config.toml
n_layer = 26
d_model = 192
n_head = 3
n_kv_head = 3
head_dim = 64
d_mlp = 384
vocab_size = 8192
activation = "swiglu"
norm = "rmsnorm"
norm_place = "pre"
norm_eps = 1e-05
positions = "rope"
rope_base = 10000.0
rope_fraction = 1.0
qk_norm = false
attn_scale = 0.125
bias = "none"
tie_embeddings = false
parallel_block = false
init = "normal"
init_std_qkv = 0.0351
init_std_o = 0.0
init_std_up = 0.0351
init_std_down = 0.0
optimizer = "soap_variant"
lr = 0.00651
beta1 = 0.95
beta2 = 0.95
weight_decay = 0.087
lr_head = 0.0336
warmup_steps = 200
schedule = "wsd"
decay_fraction = 0.853
decay_shape = "linear"
final_lr_fraction = 0.05
batch_tokens = 131072
seq_len = 512
doc_mask = true
z_loss = 0.0001
train_tokens = 714500000
steps = 5452
dataset = "wikipedia_en"
Each number is 128 + 24 x the weight over its row's rms, rounded and kept within 0 to 255. Layers, rows and columns count from 0. The size above them is the row's rms in percent of the matrix's.

# layer 15 MLP down (transposed), 384x192, rms 0.215, rows 97-102, columns 0-191
size [ 97 111  94 101 109  99]
[[119 141 136 123  92 158 111 120  98 126 120 119 129 137 133 114 186 130 124 126 139 118 152 123  94 108 162 138 141 127 154 133 150 138 182 117 135 113 138 150 150 141 121 114 131 114 137 169 136 147 135 123 155 153 149 136 154 107 147 115 141 137 116 147 173  74 181 117 114 107 102  87 139 120 153  95 105 131  95 154 136 130 129 125 125 126 154 118 141 172 105 129 184 110 110 115 117 121 136 107 118 108 198 135 138 140 149 100  97 125  78 126 137 125 108 171 121 107 100 142 125 148 129 110 110 117  94 182 129 116 114 153 157 135  55 190 131 127 140 118 120  95  83 140  86 114 163 134 107 102 138 134  87 132 144  89 126 127 133  83 146 116 146 124 121 131 131 151 149 162 161  89 148  47 120  93 151 159 107 129 133 107 131 151 146 149 143 108 122 109 149 141]
 [171  96  99 117 148 115  77 127 121 129 148 140 154 117 106 149 161 140 110 130 143 122 111 175 123 105 173 151  90 112 166 103 166 151 126 128  92 106 110 145 129 140 152 165 128 148 159 138 115 115 126 117  97 170 105 140  97 140 110 137 111 153 119 111 176 120 166 143 153 198  92 143 157 126 153 111 133 159  94 152 159 127 210 164 138 187 129 140 133 128 149 109 126 157 108  98 134 127 118 104 129 122  91 123 136 106 119 137 100 151 114 121 134 158 138 117 135 115 150 184 101 120 171 110 134 116  94 136 110 135 123 147 122 124 101 126  94 130 115 113  95 178 136  98 179 146 101 117 116 124 140 157 133 107  86 130 133  98 117 130 123 144 141 158 146 102  94  96 169 116 146 112 105 126 149 104 112 139  97 128 127 117  77 105 110 153 144 135 125 118 118 149]
 [112 113 127 116 128 170 141 115 122 132 130  94 106 113 116 150 112 120 101 114 125 140 121 152 121 157 105 162 158 184 164  72 136 147 115 167  97 137 167 116 145 140 129 118 111 116 137 102 156 108  99 115 153 141 119 135  92  84 111 109  82 183 127  77 145 101 143 121 132 148 136 127 114 111  98 134 120 140  89 143 140 137 118  87 156 105 129 152 131 118 110  99 108 122 144 121 175 157 123 111 130 143 133 154 107 144 102 154  92 128 120 139 114  93  86 105 110 108 154  88 150 101 127 108 160 159 127 155 130 155 112 103  99 133 140 136 114 179 155  92 151 145 142 145 124  92 110 131 128 150 105 103 130  68 121  96 108 172 138 174 111 120 172  71 128 160 161  97 134 128 139 148 171 121 133 117 102 122 140 116 163 100 121 115 139 130 111  77 107 143 161 110]
 [ 72 118 130 141 108 111 154 143 119 115 109 126 106 141 128 145 108 116 146 124 137 165 175 133 161 151 143 156 104 105 161 105 147 116  81 126 134 111 112 129 130  92 130 133 139 110  89 157 114  80 124 175 155 128 160 147 121 120 147 129 148 105 166 137 148 147 129 101 150  66  83 154 139 149 139 157 102 109 151 125 126 100 137 101 103 146 113 127  85 105 167 164  98 140  74 110  96 125 120 165 124 103 127  98 109 118 101 110 103  99 154 150 132 118 118 140 136 152  99  60  95 147  95 151 133 176 124 139 116 105 101 127 132 158 124 166 137 132 128 171 112 126 146 163 145 112  85 109  76 137 142 107 146  90 117 113 135 113 122 118  79 120 121  98 110 128 127 128 128 141 105 114  98 127 135 156 165 136 162  90 130 116 148 102 119 150 167 134 134  88 107 100]
 [ 94 139 135 134 163 114 121 121 144 110 109 148 100 119 140 150  99  65 174 112  90 104 123 138 184 153  95 140 123 133 107  89  96  94 135 123 112 117 120 116 127 110 141 112  82 100 117 149 105 107 108 176 146 147 132 133 124  76 127 125 104 149 121 105 128 147 102 135 155 134 116 128 108 130 168 130 101 147 153 111 138 117 182 116 133 111 134  90 157 126 134 119 150 132 127 146 151 101 107 141 106 127 128  32 138 116  85 119 125 130 152 149 144 122  90 133 154 116 139 179 118 140 143 141 117 150 179 139 114 125 126  93 152 149 103 134  93 125 122 126 109 145 150 146 120 124 135 215 129 106 164 143 141 158  91  97  76 133 152 140 147  93 122 126  96 139 154 125 142 113 141 139 126 144 170 170 118 131 132 116 125 145 123 109 129  97 127  90 115 135 169 130]
 [ 99 147 103 137 169 166 163 105 111 110 137 134 119 159 119 115  99 134 122 109 113 145 144 127 134 102 144 189 124  91 141 199  89 149  86 155 151 115 101 147 127 104 112 139  73 115 171 121 110 150 146 124 155 150  99 140 128 182 127 189 119 128 130 114 125 134 118 122 159  91 134 113  97 157 123 122 145 118 107 168 117  86 136 170 133 142 121 119  79 118 129 127 130 146  97 147 140 112 116 134 125 136 147  57 127 114 158 123 102 118 103 132 159 120 145  63  83 129 135 134 116 140 121 116 151 140 149 149 165  84 128 123 137 118  88 146  96 126 148  91 103 145 130 145 134 148 175 105 122 111 114 100  97 135 121 129  74 142 162 141 144 136 101 112 119 150 146 120 148 126 118 159 117  94 116 146 116 127  98 142 106 162 125 137 121 121 131 130  95 137  94  81]]
# layer 15 MLP gate, 384x192, rms 0.224, rows 98-103, columns 0-191
size [112  95  93  98 101 109]
[[142 188 105 161 175  54 126 128 145 104 136 124  95 102 116 128 132  99 116 112 139 121 138 196 177 171 154 141 182 155 122 121 173 118 151 115 137 159 133 119 165 117 103 152 120 149 140 161 112 160  98 112 140 118 159 140 137 151 124 140 104 146 132 119 142 135 133 112  80 144 107 119 120 123 160  95 130 134 141 131 161  99 146 170 148 193 130 129 150 152 139 161 112 145 134  91 153 116 125 148 134 108 108 146 117 144 139 111 134 171  96  89 143 122 125 151  98 127  91 105 107  95 132 120 142 131 140 146 115 122  96  99 126  89 147 109 109 143 142 121 131  96 141 142 117 148  66 139  77 120 140 107 128 142 110 165 131 150 159 127 145 143 158 128 133  89  82 165 124 150 122 151 124 176 168 116 128 121 130 110 135 142 153 123 131 114 147 136 117 154 149 101]
 [124 146 123 123 121 129 124 150 115 146  85 134  96 135 153 181 112 116 117 126 138 111 133 104 129  97 137 106 150 117 129 187 117 157 171 123 153  76 109 122 120 126 132 130 106 118  94  98 144  85 117 144 136  74 145 111  95 127  94 118 124  85 100 157 166  90 121 125 121 138 126 108 117 128 146 124 143 150 145 113  87 144 112  99 163 141 140 110 145 135  90 164 102 120 108  97 152 102 133 139 114 143 104 135 102 130 128 127 157 111 160 116 133 129 150 133 115 110 139 170  66 140 191 142 118 124 124 114 167 126  95  83 119 149 139 120 142  66 118 167 128 116 156  81 141 145 124 157 148  88 118 124 129 137 131 138 191 148 128 137 124 105 146 130 139 161 111 157 174 116 137  98 102 125 186 128 133 131 138 182 102 137 147 133  83 131  76 145 125 104 121 119]
 [119 168 130 113 124 168 142 134 116  96 127 149 140 124 139 119 120 105 117 124 140  74 163 125  99 147 124 123 144 125 115 148 117  95 101  88 131 147 105 146 123 161 128  79 103 147 168 119 109 141 130 110 121 115  99 155 131  89 134 108 174  79 108 114 125  99 100  65 104 122  90 144 123 148 125  99 140 104 126 156 158  66  73 123 139 141 135 110 146 157 146 113 138 100 167 107 147 119 135 144 106  74 149 112 123 172 127 144 144 179 149  91 146 146 121 146 137  73 118  95 184 110  78 123 119 111 166 142 131 145  90 167 141  62 123 101 146 144 144 127 113 159 125 163 117 118 132 115 118 110 144 134 143 114 122 129 117 142 126 161 113 127 159 132 121 101 143 122 127 116 123  96 139 117 150  99 122 150  98 113 178 153  86 120 158 122 103 112 127 112 146 132]
 [115 122 146  98 134 149  79 120 167 131 151 170 176 143 109  92 126 105 175 143 149 107 147 172 138 143 128 149 149 102 147 122 186 127 163 148 149 101 137 109 109  94 105  99 115 145 126 117 129  95 113 143 127 125 115 137 117 154 136 132 110 132 107 148 132 145 110 130 116 106 149 159 137 126 137 142 131 131 148 125 130  95 114  93  76 162 134 163 187 141 150 148  88 140 159  90 120 128  57 112 162 144 157 174 126 115 141 118 141 191 144 103 140 144 144 106 116 153 157 163 129 104 136 114 152 123 129 133 126 164 129  79 109 151 124 156 106 153 158 145  70 112 136 105 160 141  84 122  95 181 142 126 154 105 143 139 119 121 148 102 127 119 138 134 108  87 160 111 116 104 117 155  88 118 125 136 144 124  93 107 157 121 116 122 157 131 134 133 148 108 115  87]
 [146 173 140 135 136 128 109 152 149 117 115 138 112 155 119 127 131 159 139 107 112 135 106 113 129 158 162 148 137 130  77 116  81  88 166  82 159 164 124 113 112 119 108 130 129 151 129 118 152 145 151 121  75 141 127 157 133 119  74 141 155 106 138  79 148 138 141  87  99 123 134 111 106 106 113 105 135 149 108 102 133 120 119 112 118 129 138 152 127 126 104 159 150 156 146  94 112 157 141 124 110 135  91 134 166 152 155 120 125 153 127 108  98 143 106 162 174 146  96 112 163 145 117  78 157 157 177 157 159 158 113 119 122 109 129 125 131 104 160 152 151 140 101 155 108 143 160  89 157 125 151 134 126 125 128 105 135 118 117 214 148 121 164  98 132 138 160 143 125 123 161 115 148 188 121 128 151 130 112 127 101 100 110 143  60 129 133 167 137 122 154 141]
 [ 88 105 141 159 130 134 161 120 128 134 109 123 134 131 170 151 106 142  89 127 108  93 160 127 118 120 129 102 123 132 183 114 123 148 109 126  96 151 137 108 165 139 125 118 113 112 130 164 141 132 159 123 128 114 142 153 170 162 126  97 157 119 144  89 118 126 149 112 137 107  99 115 146 150 120 148  75 139 105 152 105 186 116 114 106 135 157 147 178  93 131 146 154 109  87 103 129 137 113 110 144 112 101 134  92 176 145 113  86 123 117 106 128 153 116 127 118 122 166 126 104 147 129 138 150 125 117 177 156 137 103 112  99 129 124 108 160 137 155 136 141  79 160 185 159 159 116 116 119  94 138 115  87  63 175 112 121 141 132 124 102 117 139 156 125 145 112 138 120 112  99 142 164 181 133 110 113 137  95 131 162  76 109 133 167 156  99 123  81 133 124 121]]
# layer 15 MLP up, 384x192, rms 0.218, rows 98-102, columns 0-191
size [108  95  94  98  97]
[[135 166 108  86 141 152 130 146 144 158  90 171 184 113  79 133 157  93 110 133 161 148 114 135 135 144 135 130 119 123 146  80  99 100 152 104 121 124 146 119 140 107 123 103 145 151  97 138 184 111 155 128 129 133 153 134 104 136 126 133 107 174 112  92 135 123 145 119 133 112 113 155 108 117 121 150 127 148 135 106 102 141 108 142 125 135 152 153 159 132 118 136 118 197 108 145 151 115 140 114 137 107 117 120 138 103 162 105 128 149 122 137 138  94 158 178 144 136 117 116 168 101 113 116 120 141 136 141 171 120 153 110 139 135 113 174 107 138 138 120  94 113 150 151 131 112 146 148 160 127  33 156  93  84 113 126  98 137  88 141 114 131  72 131  87 127 102 140 106 122 121 145 121 147 113 100 140 103 145 157 143 100 120 147 143 181  98  79 114 136 108  94]
 [112 133  84  82 138 110 133 169 118  92 104 129  93 154 113 136  87 141  96 142 128 127 169 132 106 105 138  99 127 107 149 181 146  91 150  91 133 151 166 138 134 119 123 144 165 146 171  99 161 161 122  94 131 121 176 127 149  92 141 139 142 124 105 139 119 127 144  66 130 136 178 151 104 103 174 152 116 120 157 103 172 126 126 130 143 107 112 131 114 111 101 132 136  87 114 107 163 159 120 152 129 159 180  97 135 160 109 109 120 108  69 157 126 109 135 111 127 142 139 136 125 113 112  94 126 153 135 106 129 163 130  99  94 129 117 137 153 140 114  70  91 147 136 127 147 105 123  91 101 116 121 125 121 130 107 125 113 102 159 134 102 149 140 125 157 132 118 159 124 124 111  68 124 118 114 160  87 138  80 131  97 123 107 148 148 135 179 129 133 133 120 141]
 [149  91  92 135 139 120 124 180 150 104 116 142 164  91 149  96 159 158 126 113 138 129 132 146 150 131 110  81 183 111 119 143 145 135 111 109 110 153 131 118 142 175  97 109 146 137 178  89 131 176 148 112 150  97 152 101 131 145 101 140 133 123 167 120 120 146 141  78 135 126 115 138 174 115 152 131 150  76 173  99 148  77 169 119 150 166  99 132 122 155 104 111 149 149 134 140 122 156  89 117 128 144  88 164 116 155 133 127 176 111 113 108 122 124 160 142 122  97 131 151 152 133 146 121 116 122 136 133 110 157 121 164 130 120 118 112 134 125 122 116 119 130 143 105 139 149 131 171 105 137 186 155 111 125 130 113 119 122 140 127 137  53  97 145 174 124 160 108 126 151  98 131  96 130 149 161 121  81 166 137 102 144 151 122 149 117 128 105 132 173 126 128]
 [152 123 106  94 160  85 172 130 131 106  93 164 172 103 126 123 110 133 125 125 127 119 113 100 104 142 117 140 143 125 116 136 116 102 142 123 131 128 132 125  96 146 101 125 146 101 112  99 109 126 155 134 131 125 144  95 112 103 150 171  89 136  89 166 120 153 174 154 147 148 113 149 164 120 118 130 120 150 134  82 132 117  95 164 124 113 131 141 113 161  81 144 138 124 173 111  85 119 150 166 127 104 130  85 157 141 112 129 163 187 148 101 164  78  60 127 148 139 121 131 157 107 111 112 173 150 147 130 135 125 133 135 101 145 138 153 107 108 195 117 159 161 145 152 120 109 125 126 126 114  87 131 132 109 112 162 127  91  86 127 138 126 129  77 126 125  52 137 143 146 139 136 119 133 140 136 105 138 102 118 126 139  91 142  76 114 131 143 123 124 153 124]
 [124 168 165 116 123 117 148 140 111 132 103 102  97 121 135  94 125 136 123 131  93 108 109 157 148 114 112 147 170 140 133 146 101 117 132  75 131 119 135 129 122 144 126 169  85 137 132 150 116 114 100 121 100 123 130 182  93 152 145 132 122 103 114 151  54 135 132 139 142 143 129 144 118 144 138 162 112 124 105 160 139 131 118 101 146 143 135 107 166  97 184 140  91 140 136 155 139 210  81 142 120 112 103  69 169 153 101 123 108 125 122 110 147 187 139 118 169 108 123 107 131 129 168  89 118 140 146 155 127 142 111 126 155 147 103 151 132 142 108 119 151 113  91 132 145 133 163 146 146 106 127 155 128 107 139  70 127 118 128 154 122 134 102 146 122 119  85 106 134  68 140 131 115  82 122 109 108 115 112 109 146  84  90 114  95 134 106 136 165 124 130 132]]